Each number is 50 + 12 x the weight over its row's rms, rounded and kept within 0 to 99. Layers, rows and columns count from 0. The size before them is the row's rms in percent of the matrix's.

# layer 7 MLP up, 768x192, rms 0.114, rows 314-422, columns 64-127
095:56 55 36 42 60 55 46 55 40 36 52 74 62 60 37 34 33 56 52 63 47 49 49 56 46 49 30 58 51 67 64 52 57 36 56 61 61 83 64 51 16 60 57 55 42 23 34 27 47 54 77 36 32 39 41 48 52 50 43 40 34 29 53 28
093:46 52 45 49 08 36 40 59 57 71 36 54 50 53 28 43 59 43 48 57 58 54 50 71 51 60 55 77 66 65 48 31 47 41 63 33 43 35 45 45 47 51 60 58 49 46 60 59 26 44 59 26 62 47 51 61 50 41 35 34 44 41 59 56
100:56 51 54 45 54 61 36 57 56 31 53 42 71 56 66 43 56 55 55 40 47 53 43 75 65 42 28 56 45 51 74 47 68 18 43 58 65 74 50 60 49 65 77 47 57 42 38 39 49 47 50 56 60 43 23 28 44 47 51 46 47 50 65 44
101:62 57 42 54 59 55 42 43 66 65 66 43 59 65 52 38 40 24 54 56 75 37 62 38 63 64 40 52 39 67 40 43 65 62 41 24 42 41 32 65 59 34 57 52 37 41 31 73 40 35 52 48 62 59 48 54 33 59 31 49 36 48 50 62
104:43 45 35 53 37 45 39 37 32 47 51 36 30 55 70 63 51 25 20 53 32 49 57 46 48 46 57 63 50 34 37 58 51 53 51 65 31 53 56 38 97 74 57 55 58 51 43 55 66 37 63 46 51 35 64 60 58 48 36 20 43 41 37 58
103:49 60 44 42 62 52 35 47 57 32 58 48 67 58 56 55 28 57 42 16 50 44 67 40 62 53 35 51 60 41 59 41 71 50 50 52 47 48 34 56 43 54 55 43 57 56 51 42 57 62 49 44 55 35 26 44 52 48 52 42 84 53 35 44
102:70 58 31 53 38 59 60 39 33 45 62 41 44 35 55 57 45 63 53 56 47 15 52 60 33 65 57 53 58 58 75 35 31 35 65 52 45 59 41 56 63 58 66 73 58 60 52 48 60 74 58 51 52 39 44 45 46 53 54 43 47 68 44 44
104:45 50 55 55 47 56 41 50 52 31 65 41 67 33 66 41 48 48 35 49 65 41 38 45 51 54 54 42 45 64 35 57 57 29 32 54 41 57 42 79 60 51 64 42 44 66 49 73 43 62 57 62 40 46 58 69 53 78 75 35 58 52 44 61
101:50 30 57 52 69 69 66 29 44 55 50 38 57 49 54 56 49 44 49 52 41 64 63 50 62 38 64 67 26 38 47 42 27 43 23 45 45 61 41 48 49 63 61 51 47 57 60 54 63 62 52 51 59 31 51 54 46 61 44 49 40 59 50 54
104:47 51 49 34 46 59 53 63 42 52 70 61 64 70 33 45 36 63 59 61 56 60 44 54 59 63 67 33 09 45 41 50 55 56 41 44 49 47 55 55 48 49 69 48 43 36 57 54 58 53 58 57 57 43 54 38 80 48 37 22 47 48 65 33
104:34 46 59 37 59 64 69 58 64 58 50 64 62 60 52 39 58 71 49 49 48 53 35 42 63 45 60 35 38 51 62 79 60 44 54 57 33 59 57 66 53 60 75 52 51 50 45 51 54 64 40 46 49 48 34 53 71 41 53 50 53 62 32 74
089:42 42 65 47 55 58 43 73 62 51 57 61 48 48 64 54 45 38 38 64 59 52 69 62 75 59 35 32 31 62 56 57 48 65 42 56 57 23 47 66 56 50 45 68 56 64 50 67 40 60 65 66 43 67 47 49 59 24 44 49 49 63 62 49
092:51 49 74 45 66 64 37 32 52 63 41 61 59 65 54 42 56 24 52 47 53 34 66 37 37 62 30 47 57 54 49 57 58 51 46 40 48 40 40 51 76 46 55 42 52 64 42 56 52 29 39 54 42 62 53 78 54 53 55 52 55 31 32 65
096:49 39 44 42 33 53 75 46 62 58 54 66 39 52 45 51 46 43 32 59 40 32 61 50 37 41 36 72 50 51 33 55 65 60 44 66 25 43 43 51 42 58 55 63 47 58 54 54 52 35 58 37 44 65 77 69 38 78 52 52 41 48 47 50
104:48 55 45 57 55 59 54 55 47 62 51 48 38 47 50 47 43 60 62 51 53 30 48 53 54 52 44 52 44 40 29 38 63 42 38 28 60 69 36 49 62 60 39 55 34 51 37 25 55 61 36 65 44 39 64 78 56 80 50 36 69 22 38 50
082:57 50 39 49 41 59 41 54 43 45 52 55 33 63 49 60 42 50 34 27 61 55 46 40 45 49 54 60 48 48 49 61 49 53 46 51 20 36 35 76 58 75 28 60 33 69 41 42 80 57 61 40 48 68 61 65 65 46 45 49 50 35 38 67
091:56 47 62 26 45 70 42 52 58 60 68 33 66 69 66 38 44 55 58 58 44 42 57 64 58 47 20 42 22 54 53 67 41 48 56 49 46 60 62 59 49 43 50 48 63 74 37 64 30 50 51 54 26 55 25 56 53 47 56 44 40 47 63 56
104:55 34 55 40 57 44 51 16 62 40 16 55 68 85 54 42 39 65 28 51 52 52 46 46 54 43 54 47 37 64 39 49 60 60 33 34 36 53 45 43 37 65 68 48 55 50 48 74 45 47 70 52 49 62 56 51 68 43 75 44 58 47 25 51
090:47 42 44 42 38 48 62 29 42 36 49 35 37 51 57 36 56 41 36 33 56 35 39 71 58 62 48 41 28 36 47 73 63 63 52 39 67 53 32 63 47 48 48 58 52 70 39 59 49 45 40 44 42 57 43 70 51 29 48 45 63 34 28 60
109:44 42 40 41 42 58 49 43 59 58 66 55 50 75 60 54 41 63 38 63 48 60 48 37 62 59 58 50 28 46 33 45 50 43 42 38 62 49 52 46 70 46 47 47 70 49 56 81 70 51 50 25 60 74 51 57 70 48 48 45 65 55 18 62
103:39 35 44 53 46 47 69 32 35 46 41 59 48 53 67 56 41 53 39 33 54 57 60 45 51 56 43 51 52 68 63 22 50 51 51 46 38 70 46 42 53 65 46 63 59 42 51 45 61 44 50 47 66 50 32 63 46 65 28 38 42 67 58 74
089:57 36 50 49 53 39 46 64 49 42 54 12 43 54 61 32 47 61 52 36 52 64 47 56 63 63 70 73 62 44 31 41 43 36 56 36 27 59 58 53 63 59 41 46 54 54 56 38 50 38 38 44 46 59 53 48 40 57 59 35 52 57 34 41
099:60 27 49 46 50 68 67 36 37 48 56 52 50 68 73 45 49 66 66 54 50 71 48 41 68 61 52 60 48 63 51 52 50 49 47 54 55 45 63 50 40 73 66 46 51 45 59 38 47 62 32 31 45 46 48 53 57 52 41 42 53 66 49 33
100:43 38 49 41 28 49 65 36 52 30 29 55 52 51 59 50 33 35 04 36 42 38 46 40 63 58 54 34 47 44 64 66 70 63 39 46 32 59 57 45 39 47 54 52 50 54 62 73 52 77 50 60 55 66 41 63 50 58 74 51 54 61 54 42
093:57 51 48 51 35 56 54 46 59 50 66 55 34 47 31 57 14 48 46 65 50 65 37 51 53 46 57 20 39 51 47 47 34 59 39 44 59 43 46 46 59 45 71 34 50 55 74 60 36 45 69 61 53 55 57 64 72 55 39 36 54 48 65 35
091:55 60 54 56 43 44 57 42 45 58 24 56 43 73 38 46 49 70 48 54 44 45 36 37 65 62 50 52 65 55 47 37 48 24 22 62 35 54 55 31 45 75 51 36 60 35 45 57 35 24 45 51 51 55 31 54 57 69 45 39 85 34 17 57
106:52 53 59 45 65 57 59 34 37 31 40 58 54 62 39 44 29 46 62 39 39 27 56 54 69 37 37 58 55 53 42 39 57 46 30 49 65 58 45 48 51 42 38 52 44 42 45 29 48 48 72 58 71 39 52 51 53 71 57 42 62 32 50 50
083:46 48 49 55 46 63 52 50 47 51 47 63 41 48 40 62 61 53 46 38 64 32 73 54 45 42 52 58 45 60 41 37 37 43 44 51 39 52 30 48 62 53 53 38 53 68 41 53 53 74 53 33 61 49 30 70 30 50 51 49 33 59 45 45
101:44 27 66 20 83 57 27 52 57 66 40 49 52 49 42 31 58 64 40 57 46 52 30 43 40 23 39 45 38 38 22 62 45 54 54 68 40 48 51 56 50 59 54 32 49 44 45 51 70 46 58 68 51 57 39 62 62 57 48 42 47 83 38 60
105:63 59 40 34 65 68 53 52 46 52 52 51 40 40 37 21 60 51 54 56 52 45 58 85 57 67 43 71 44 51 62 49 61 51 41 55 66 38 39 36 43 40 71 67 34 55 48 49 42 61 48 30 76 53 61 33 36 52 37 47 55 58 46 59
101:44 59 57 49 45 60 36 38 57 42 28 49 46 61 52 39 43 42 39 48 51 28 44 56 66 72 48 63 66 58 61 53 38 44 45 51 30 68 69 58 66 68 70 67 40 70 55 52 43 50 45 60 62 37 37 42 64 53 70 39 64 36 37 55
105:66 40 60 44 49 52 37 28 46 28 58 35 57 45 62 46 61 42 57 32 47 40 56 48 29 66 28 84 54 23 56 39 59 42 52 51 81 39 32 56 56 58 52 54 54 40 48 43 44 49 26 49 51 49 42 65 40 58 43 37 46 44 40 49
103:47 47 46 31 66 53 51 44 49 35 35 63 56 51 41 54 49 41 42 47 34 56 36 40 28 58 55 60 64 34 55 49 53 35 37 58 33 45 40 72 55 73 44 52 49 49 36 67 58 62 71 63 34 70 42 59 46 43 56 46 40 56 30 60
095:50 56 32 55 65 48 47 48 43 62 73 50 43 58 47 45 56 77 47 52 53 57 54 50 50 48 46 39 31 50 33 51 53 42 69 26 67 66 49 62 75 65 53 50 53 55 40 45 19 43 51 49 62 39 50 38 49 56 35 39 40 56 60 31
095:32 42 67 38 55 56 71 52 60 43 58 44 48 73 73 50 46 40 50 36 60 54 55 68 51 51 58 25 65 49 67 32 52 51 65 41 50 61 46 53 51 63 68 58 61 63 33 60 43 46 48 51 42 56 48 78 35 44 82 59 55 49 34 63
104:45 54 51 48 65 48 44 21 67 53 44 64 46 44 50 47 47 49 50 25 46 38 56 37 46 51 31 51 69 44 25 29 47 58 55 50 66 56 54 60 53 60 46 28 61 61 32 31 44 44 60 58 74 41 41 68 56 69 42 39 38 43 46 55
118:62 31 58 35 53 49 48 60 39 58 34 55 60 65 31 37 34 37 26 60 64 49 48 63 54 53 50 43 79 67 47 48 53 49 51 57 66 46 34 43 44 53 63 39 66 58 28 34 42 61 54 63 55 54 42 70 48 37 65 36 54 30 31 47
089:57 38 30 39 44 48 39 51 50 60 42 60 50 49 64 69 40 68 67 53 38 48 66 49 58 51 54 52 72 25 62 47 48 51 53 34 49 57 56 50 48 36 52 56 45 25 59 43 51 60 35 31 47 37 49 32 54 71 62 28 34 49 68 55
094:42 61 50 50 39 86 60 29 44 81 42 49 26 59 32 48 41 49 53 61 57 50 54 69 45 45 57 57 68 50 37 39 29 42 66 61 56 47 31 60 45 36 40 61 50 59 40 39 40 64 68 45 57 60 66 47 58 36 56 45 57 53 37 50
101:37 31 59 25 41 63 77 51 33 42 79 40 46 47 82 43 68 45 48 55 57 51 55 45 45 62 34 48 42 49 56 39 50 52 67 34 46 53 68 55 51 70 72 44 65 56 56 58 53 43 44 61 47 54 41 47 42 52 38 54 44 39 54 50
084:53 39 31 42 55 71 49 62 67 57 57 52 56 58 55 57 44 43 44 63 49 62 55 73 74 61 35 41 34 43 54 49 53 57 62 65 54 30 52 52 61 42 66 42 65 53 51 46 52 62 63 53 32 62 51 55 29 35 43 55 58 54 60 57
097:53 49 28 52 43 57 75 48 32 50 60 58 39 51 65 38 54 45 41 40 39 60 52 48 56 76 78 32 64 36 48 52 64 53 53 30 44 45 73 49 58 67 57 58 53 38 49 49 32 41 68 43 44 71 79 51 67 50 36 44 44 39 25 54
100:60 52 23 26 57 55 43 53 57 66 62 55 58 68 44 37 39 51 48 48 57 52 60 55 51 45 46 31 42 62 52 52 50 67 46 24 42 49 54 63 75 25 67 43 34 55 57 81 47 45 51 22 65 94 58 56 48 47 43 43 57 51 52 66
103:29 49 58 41 55 64 75 45 46 61 38 69 48 49 18 35 43 58 31 63 38 54 57 53 52 54 64 51 34 45 48 65 35 61 38 74 42 41 74 59 45 76 45 64 53 48 35 54 56 58 73 70 56 34 60 48 34 20 45 34 39 50 39 50
097:44 49 49 47 50 47 22 61 48 45 47 51 53 54 68 49 36 56 04 50 60 41 54 31 55 53 35 56 15 49 50 39 77 26 58 56 27 30 40 48 59 39 33 73 45 39 46 71 35 48 53 50 55 42 38 44 35 64 32 48 45 61 62 56
094:45 53 66 52 44 51 68 44 57 39 33 32 17 47 51 39 55 46 44 67 54 23 41 61 31 50 41 53 36 51 40 43 39 47 45 51 48 45 26 45 60 58 33 45 70 48 61 59 51 42 27 54 63 54 70 47 43 31 33 42 47 41 16 48
097:67 40 54 63 49 46 44 51 64 49 48 42 48 49 44 52 48 51 39 58 51 56 93 43 44 50 62 52 36 33 41 55 54 33 41 50 44 56 45 36 48 66 46 67 52 69 56 63 30 42 40 38 43 69 54 71 62 24 59 48 54 70 45 51
126:43 34 48 41 63 53 33 33 54 34 80 53 71 50 76 46 59 55 39 53 51 57 52 46 33 47 43 46 45 43 59 56 70 45 53 46 63 47 74 51 47 82 67 45 70 80 51 53 50 58 66 34 40 55 36 51 58 61 57 30 29 63 43 48
101:40 52 58 24 46 70 63 46 46 62 26 53 37 56 44 49 33 74 24 43 40 45 54 43 51 62 70 43 68 46 55 53 55 48 41 65 23 39 58 48 91 62 39 63 59 46 41 58 48 50 67 39 44 58 64 58 44 39 60 30 51 48 41 39
085:38 57 61 25 41 68 41 70 53 50 52 68 49 55 58 56 45 58 48 53 45 46 66 54 43 69 51 35 35 60 77 58 53 41 31 55 59 45 61 58 58 52 56 54 41 63 45 72 62 64 44 52 44 58 38 62 62 39 63 52 48 43 54 40
104:52 38 38 41 41 51 39 62 41 53 41 49 62 44 56 53 37 51 52 57 41 57 54 81 25 59 68 45 45 42 45 43 41 71 33 56 51 50 44 52 70 55 67 34 37 37 52 36 43 46 48 50 59 50 64 45 53 53 31 28 58 45 33 76
092:46 42 57 52 61 40 36 67 39 56 41 49 46 50 45 50 48 52 29 60 53 52 51 66 23 41 62 39 37 71 34 48 38 69 52 30 40 40 71 62 53 65 50 49 41 60 51 56 35 53 55 55 47 46 51 53 61 57 54 37 51 46 55 58
095:46 45 32 44 27 39 44 38 38 67 65 60 41 59 51 55 52 53 34 45 44 66 53 59 68 29 40 29 47 40 51 40 67 67 46 52 34 41 40 56 55 50 59 53 81 51 49 36 49 57 62 51 42 55 71 40 56 46 39 35 55 40 34 48
113:48 69 58 38 58 47 43 35 32 46 62 47 48 48 59 60 44 78 39 42 37 30 45 42 30 52 48 49 64 43 53 51 64 22 33 46 41 65 75 67 55 54 46 69 60 53 47 56 53 50 40 53 51 67 41 56 63 60 52 41 40 58 44 59
093:61 50 51 48 57 48 61 39 54 36 70 56 59 62 50 42 61 49 49 39 51 51 42 53 44 45 41 53 59 22 52 60 55 39 40 39 70 66 54 52 35 75 52 49 68 29 67 39 48 65 47 61 40 45 66 51 43 56 50 50 57 78 48 23
109:63 48 53 38 51 72 56 45 52 69 33 44 55 63 44 38 33 76 27 51 46 45 69 41 55 65 66 58 39 40 49 28 70 36 53 51 52 50 50 37 43 53 44 60 55 50 24 54 52 49 63 56 40 54 31 58 46 55 38 43 51 61 57 66
078:48 23 48 57 43 60 55 43 63 68 41 43 42 58 53 49 62 42 37 45 62 37 46 31 55 47 58 50 49 64 41 39 42 61 62 27 31 34 49 41 36 39 70 64 79 55 48 40 44 49 34 69 36 63 53 41 57 59 50 62 26 46 47 36
102:44 38 64 41 61 65 66 39 38 55 43 61 46 59 50 42 59 31 39 85 51 47 51 64 42 43 56 52 45 34 27 58 48 53 49 67 41 60 41 48 79 49 64 64 50 48 49 54 50 37 48 48 39 54 23 64 41 80 48 52 48 51 48 76
092:35 40 47 30 57 61 45 48 43 65 58 44 63 58 64 47 41 47 22 54 47 42 60 34 52 65 34 26 21 41 73 45 49 37 53 37 51 61 53 61 66 66 31 57 46 57 50 86 62 55 43 49 52 60 22 35 60 42 56 51 43 36 53 61
093:40 33 33 62 42 59 57 48 50 65 58 88 52 73 57 60 34 55 44 46 40 69 68 55 70 57 36 68 22 62 36 30 45 46 62 64 65 47 57 49 40 67 42 64 65 66 59 58 67 73 49 49 72 56 34 54 66 55 51 48 47 32 54 35
111:48 51 30 39 42 54 45 59 50 46 49 56 32 75 56 48 55 29 56 51 58 60 53 29 41 56 53 52 49 53 51 40 56 43 71 63 54 44 43 61 53 72 60 44 60 53 66 51 70 47 29 61 78 61 45 44 63 49 41 42 69 59 44 38
097:43 72 47 39 45 50 68 38 67 44 45 55 48 55 52 42 45 31 44 49 47 57 60 35 56 51 50 36 58 63 62 59 70 37 75 59 45 60 48 50 67 56 46 64 67 75 26 52 29 51 47 47 43 64 41 37 42 31 63 46 62 35 49 26
095:52 48 43 54 54 55 53 51 71 51 26 72 56 60 67 55 50 58 49 60 56 22 65 59 46 71 67 46 48 43 29 59 41 46 61 46 48 40 56 56 47 26 60 61 54 53 66 43 21 56 40 37 70 48 45 61 48 19 52 45 56 43 73 61
105:66 52 48 54 52 39 38 60 58 57 48 43 56 64 52 58 57 37 28 45 51 58 53 43 48 86 34 42 34 62 43 50 71 52 55 47 63 41 36 50 63 59 63 59 47 44 62 49 34 38 54 30 39 51 47 44 31 41 50 35 38 52 51 57
096:45 46 40 16 35 56 52 33 43 65 52 61 48 50 31 44 48 53 45 54 30 66 59 61 53 58 54 42 34 59 32 54 39 73 50 44 50 38 57 57 72 50 47 23 51 42 52 54 39 70 60 68 29 48 55 55 43 41 57 25 40 46 54 52
089:48 45 57 39 36 55 37 42 37 36 49 65 69 59 64 22 23 44 31 41 46 59 33 44 75 62 39 47 56 54 39 52 58 51 50 42 41 39 74 37 44 40 57 63 55 46 57 52 47 48 30 52 40 74 64 53 57 62 59 36 55 43 63 53
094:72 49 54 49 63 82 60 16 64 69 36 70 51 55 40 42 59 48 47 63 38 51 53 47 29 46 46 63 35 52 53 46 42 36 51 48 47 67 82 62 71 48 48 35 42 58 42 48 41 52 51 45 50 44 44 73 37 46 40 41 28 62 36 52
108:46 52 51 42 66 47 49 48 80 29 17 53 58 54 38 57 36 44 45 55 46 37 38 53 46 41 29 39 41 50 65 57 67 54 50 58 67 55 51 60 47 52 69 61 49 59 44 52 60 57 46 45 64 58 46 66 49 45 53 35 50 45 50 40
096:36 52 53 61 45 54 46 47 54 51 50 47 72 65 62 40 52 51 38 81 55 59 48 69 40 55 24 61 54 49 34 64 49 37 38 63 61 68 49 62 63 58 52 72 50 43 64 66 39 39 56 42 33 63 58 52 36 50 45 30 47 50 55 55
101:50 55 53 46 41 65 50 15 35 52 54 36 48 69 29 54 41 54 41 43 35 61 48 59 53 63 17 61 58 44 60 36 56 34 78 29 47 52 51 64 84 64 57 35 54 40 54 51 43 52 63 27 35 55 53 56 43 71 41 43 30 64 38 68
104:57 34 39 44 28 66 50 17 74 45 30 39 42 54 47 36 39 60 52 69 41 62 53 51 76 50 60 69 57 57 38 46 35 33 56 40 47 53 41 67 39 65 51 46 44 46 47 52 36 51 39 48 60 60 58 50 50 55 51 45 32 41 42 71
112:33 47 58 60 44 55 69 30 42 46 22 53 53 51 38 56 46 30 56 44 44 34 13 58 56 52 44 58 55 57 57 53 51 40 45 65 51 43 23 55 38 76 54 38 37 65 40 24 61 60 45 41 51 47 38 70 65 65 59 38 54 46 50 46
091:51 37 39 38 83 51 62 63 32 46 53 84 73 51 53 53 54 48 53 39 34 44 41 54 58 58 43 65 25 43 53 47 20 40 31 47 37 58 65 52 32 56 57 51 51 51 55 38 56 59 56 41 45 40 67 66 78 50 28 58 50 63 36 42
114:59 40 64 51 66 67 24 47 56 51 27 42 45 72 34 36 31 63 37 63 46 29 77 55 58 69 58 63 48 31 47 41 44 45 57 59 51 47 44 50 59 57 42 58 53 64 36 52 57 61 55 62 48 46 36 64 49 48 33 44 60 56 48 48
105:44 30 40 58 46 53 37 41 37 76 55 47 44 56 50 51 50 68 55 40 25 43 42 52 51 57 43 51 60 30 36 28 29 53 51 79 50 33 46 66 89 62 47 40 56 57 45 49 58 67 52 61 63 41 44 29 23 48 41 32 47 65 35 64
086:55 71 52 49 48 65 46 42 49 48 40 50 45 57 48 54 43 36 50 47 53 57 49 55 43 51 50 71 20 54 67 58 51 61 58 45 47 39 38 54 54 34 20 67 34 48 40 57 41 38 48 49 63 52 59 55 59 36 61 45 40 52 52 56
090:52 21 60 54 41 53 44 23 55 47 46 49 49 48 50 68 31 64 44 56 63 39 54 70 69 51 46 53 66 34 25 64 57 52 58 47 59 56 52 73 57 51 34 82 54 68 51 69 76 29 35 63 70 60 29 55 63 54 59 49 32 29 46 69
096:44 41 32 61 76 54 61 52 48 60 63 48 61 44 67 49 47 32 51 44 35 45 83 62 70 53 47 62 45 47 57 64 21 40 38 40 55 51 57 50 34 48 47 43 35 39 47 65 45 50 73 46 31 38 56 60 57 55 42 53 49 49 62 51
091:35 68 47 34 63 48 34 59 59 49 45 67 54 49 51 58 32 46 52 56 52 58 63 63 60 52 66 22 49 54 54 38 58 63 38 55 40 75 51 44 55 53 64 35 74 27 29 57 60 50 68 41 56 34 71 53 56 39 42 25 49 70 58 49
105:43 56 39 49 43 71 41 32 61 43 27 66 74 55 66 48 51 59 29 67 37 31 33 38 64 66 36 44 46 54 65 52 59 37 42 38 57 51 51 44 42 56 56 46 56 43 53 50 59 59 58 49 43 43 45 44 67 32 32 45 50 40 42 41
093:55 42 29 49 51 42 52 66 66 70 51 40 48 52 48 58 42 59 48 55 51 31 45 73 35 54 38 44 66 37 36 40 60 68 38 48 47 62 61 49 53 48 56 46 66 50 39 36 65 55 43 38 81 59 66 52 61 66 33 28 63 44 40 50
098:44 43 60 60 41 66 63 32 49 34 31 55 40 60 37 37 43 50 28 41 56 44 53 66 50 80 47 50 44 43 57 58 58 61 34 59 65 51 39 54 44 71 38 62 47 51 45 44 48 55 74 49 36 62 27 77 73 34 74 48 33 36 54 56
098:54 43 62 62 41 67 53 41 59 57 31 57 40 63 25 35 53 35 38 50 46 70 63 63 63 47 49 40 26 49 40 64 55 68 58 52 64 40 36 47 74 55 51 37 33 49 68 66 37 37 65 56 51 65 35 67 43 41 53 46 47 66 59 63
099:44 41 29 60 68 44 50 53 35 52 53 70 41 51 82 38 44 71 44 47 44 50 46 57 50 67 34 53 40 55 44 36 57 56 50 41 57 66 48 63 40 45 71 55 58 52 41 72 49 64 70 34 49 70 46 49 51 70 46 55 39 55 11 53
099:57 57 73 48 43 48 50 22 67 47 45 45 41 57 58 53 51 55 59 45 56 31 57 60 58 44 42 65 49 34 26 52 59 50 40 68 51 68 30 68 38 50 34 54 56 62 37 62 43 46 46 71 75 61 33 71 40 64 30 43 70 34 53 61
106:51 37 48 47 45 73 64 43 57 59 77 67 56 67 50 31 45 60 52 45 47 64 40 29 48 57 38 60 41 35 57 29 44 50 43 39 58 58 66 49 63 47 28 59 52 39 53 52 57 37 49 41 41 57 39 42 40 49 35 34 55 62 59 51
095:40 61 34 51 70 43 42 46 23 46 49 45 59 58 51 43 33 55 00 40 43 66 40 66 59 45 29 58 29 39 39 52 41 63 41 44 55 48 36 45 61 49 35 65 52 59 44 49 56 37 58 80 50 42 63 42 55 38 47 32 57 46 42 59
098:55 45 62 53 32 39 56 38 80 62 40 35 53 38 55 53 58 63 52 47 48 53 35 36 33 69 30 42 54 52 55 41 56 45 34 58 73 41 39 21 46 32 56 61 69 49 51 69 43 43 15 44 57 54 46 36 47 41 53 49 49 45 48 46
109:42 43 57 57 58 56 51 45 54 69 46 60 32 55 38 41 42 75 47 76 37 58 65 56 62 45 66 39 31 48 54 64 54 50 73 46 41 68 52 60 69 54 40 41 50 49 51 53 37 54 35 58 43 44 35 47 33 77 32 36 44 62 68 84
105:24 23 45 33 53 50 69 57 37 63 64 67 36 45 60 44 50 56 39 49 55 43 50 51 58 52 15 56 58 51 61 36 57 45 47 45 55 59 45 42 37 57 57 65 58 52 36 51 58 55 33 48 45 70 38 39 57 94 43 40 30 75 32 33
091:42 59 44 46 46 46 32 62 60 47 37 59 60 66 39 47 37 66 36 73 36 71 43 59 71 37 44 60 31 45 23 78 56 48 56 68 43 52 43 56 56 46 48 59 29 36 40 65 38 37 53 50 30 54 50 46 36 28 44 20 47 48 41 51
108:35 50 51 50 48 55 54 55 63 53 69 49 62 47 64 23 47 49 13 45 57 39 56 37 50 68 37 38 54 40 66 67 59 43 47 50 58 72 59 75 48 75 52 77 59 50 42 64 66 72 17 53 24 60 47 49 51 58 56 51 40 59 37 59
092:65 46 34 71 44 59 59 46 51 35 68 58 42 55 24 58 39 45 30 42 38 38 35 40 34 56 47 55 46 65 68 42 48 43 66 55 58 57 74 53 68 46 63 47 68 59 47 42 53 60 65 42 18 38 37 56 53 70 68 41 51 58 42 44
098:60 60 59 48 50 71 47 45 49 45 65 40 65 50 48 44 46 53 23 47 47 50 40 74 67 65 54 58 49 38 50 54 59 48 42 49 45 39 45 58 35 64 42 61 28 40 39 49 64 59 51 61 53 54 48 48 75 50 72 39 51 49 54 57
107:62 24 36 44 57 62 54 44 52 58 42 31 46 43 61 38 31 52 29 55 49 70 66 58 53 47 61 58 37 50 64 42 48 31 37 30 30 52 37 62 54 69 55 62 58 61 63 39 55 49 56 38 49 51 28 36 66 62 59 32 42 58 62 51
094:52 34 46 34 59 53 42 49 34 61 33 41 50 35 69 61 57 61 44 45 47 39 58 69 56 57 54 71 41 55 72 43 40 46 36 41 51 43 60 44 62 55 73 57 34 57 65 56 67 50 56 36 50 47 28 52 48 44 52 51 36 68 65 44
092:41 51 40 37 56 38 52 55 53 56 28 52 36 59 49 54 37 61 57 53 35 54 34 59 40 54 37 39 41 26 54 58 64 68 38 50 45 38 57 64 37 28 44 46 61 40 56 32 49 77 43 55 36 53 70 49 57 50 36 29 41 43 43 63
117:34 45 34 41 51 60 76 46 39 65 71 59 29 59 66 39 46 42 17 52 48 55 47 48 85 41 37 56 49 41 29 47 59 45 60 45 37 61 34 60 47 58 46 64 54 46 39 48 62 50 50 40 56 50 61 29 69 48 69 50 60 66 32 57
102:49 41 63 58 49 48 45 40 44 60 58 56 62 45 59 50 45 61 43 35 46 34 52 52 17 50 25 30 57 64 44 43 43 55 45 28 47 50 49 80 46 47 52 32 55 50 39 68 36 55 50 65 39 65 75 54 50 55 31 48 55 45 42 51
124:42 66 64 48 50 87 58 55 54 55 37 46 56 71 63 46 26 73 16 49 49 30 50 64 57 72 77 44 46 43 65 41 72 51 67 67 42 58 56 63 78 63 42 58 50 56 48 60 61 44 45 56 41 54 47 62 35 46 56 35 45 43 65 55
109:56 42 60 58 50 60 65 32 35 49 66 41 38 63 67 46 36 56 50 51 34 58 58 70 69 71 49 47 32 28 64 46 46 69 73 56 46 55 31 53 50 62 58 41 48 48 42 46 53 43 58 49 40 61 54 76 59 61 30 30 63 38 32 52
112:64 51 63 45 71 60 30 42 65 57 54 62 32 59 54 18 52 67 62 71 49 63 73 57 29 47 34 39 42 36 35 53 34 27 88 45 50 63 44 67 48 57 37 41 57 50 56 65 48 47 47 42 56 64 55 32 36 49 25 36 44 54 47 65
098:41 52 56 47 52 49 44 55 66 66 39 44 53 40 45 46 36 69 40 64 79 36 45 48 53 29 71 59 48 38 37 64 35 58 39 53 49 57 60 70 68 52 58 69 43 49 30 53 45 47 63 67 37 70 45 44 58 55 61 32 26 54 68 36
103:50 30 51 31 41 57 59 10 76 61 55 60 70 63 49 31 35 61 60 44 45 45 68 48 52 48 42 28 50 46 45 49 36 53 64 57 54 71 47 60 48 63 63 46 60 69 46 48 43 48 36 42 49 80 52 67 78 42 45 46 50 41 23 47
116:68 47 51 59 46 45 37 48 64 36 36 39 37 56 41 48 23 54 56 61 46 51 54 70 55 46 53 49 51 32 53 38 56 56 66 69 38 43 37 30 66 55 44 68 42 63 41 78 61 29 64 70 65 51 45 44 50 61 48 39 79 41 52 58
094:36 35 50 47 57 55 82 21 54 42 48 59 51 39 57 55 49 42 52 34 39 29 76 44 58 65 39 65 47 37 66 27 40 49 58 50 40 73 37 60 59 31 54 41 53 31 36 63 69 31 33 49 57 54 51 69 49 45 47 47 42 56 49 40
112:47 45 47 54 41 58 51 58 28 61 67 50 26 35 59 47 64 56 58 46 52 41 46 60 54 45 58 58 49 33 47 35 42 49 55 37 41 57 47 72 66 67 51 49 54 40 32 44 43 65 39 61 66 55 41 47 59 73 37 26 52 78 38 69
094:42 57 18 54 47 41 46 50 63 54 75 77 52 55 50 55 46 62 35 60 61 44 56 49 42 51 50 50 50 46 50 41 62 45 47 52 60 40 62 52 65 51 54 45 49 50 39 55 31 43 62 31 51 63 44 58 54 51 32 52 34 58 48 68
103:58 63 20 44 59 51 46 45 32 43 49 40 31 56 46 47 57 41 43 40 53 32 36 77 55 47 56 56 52 45 63 52 59 38 46 78 35 59 40 63 44 68 42 49 57 60 44 36 48 42 50 38 55 47 66 45 58 63 58 47 62 45 39 52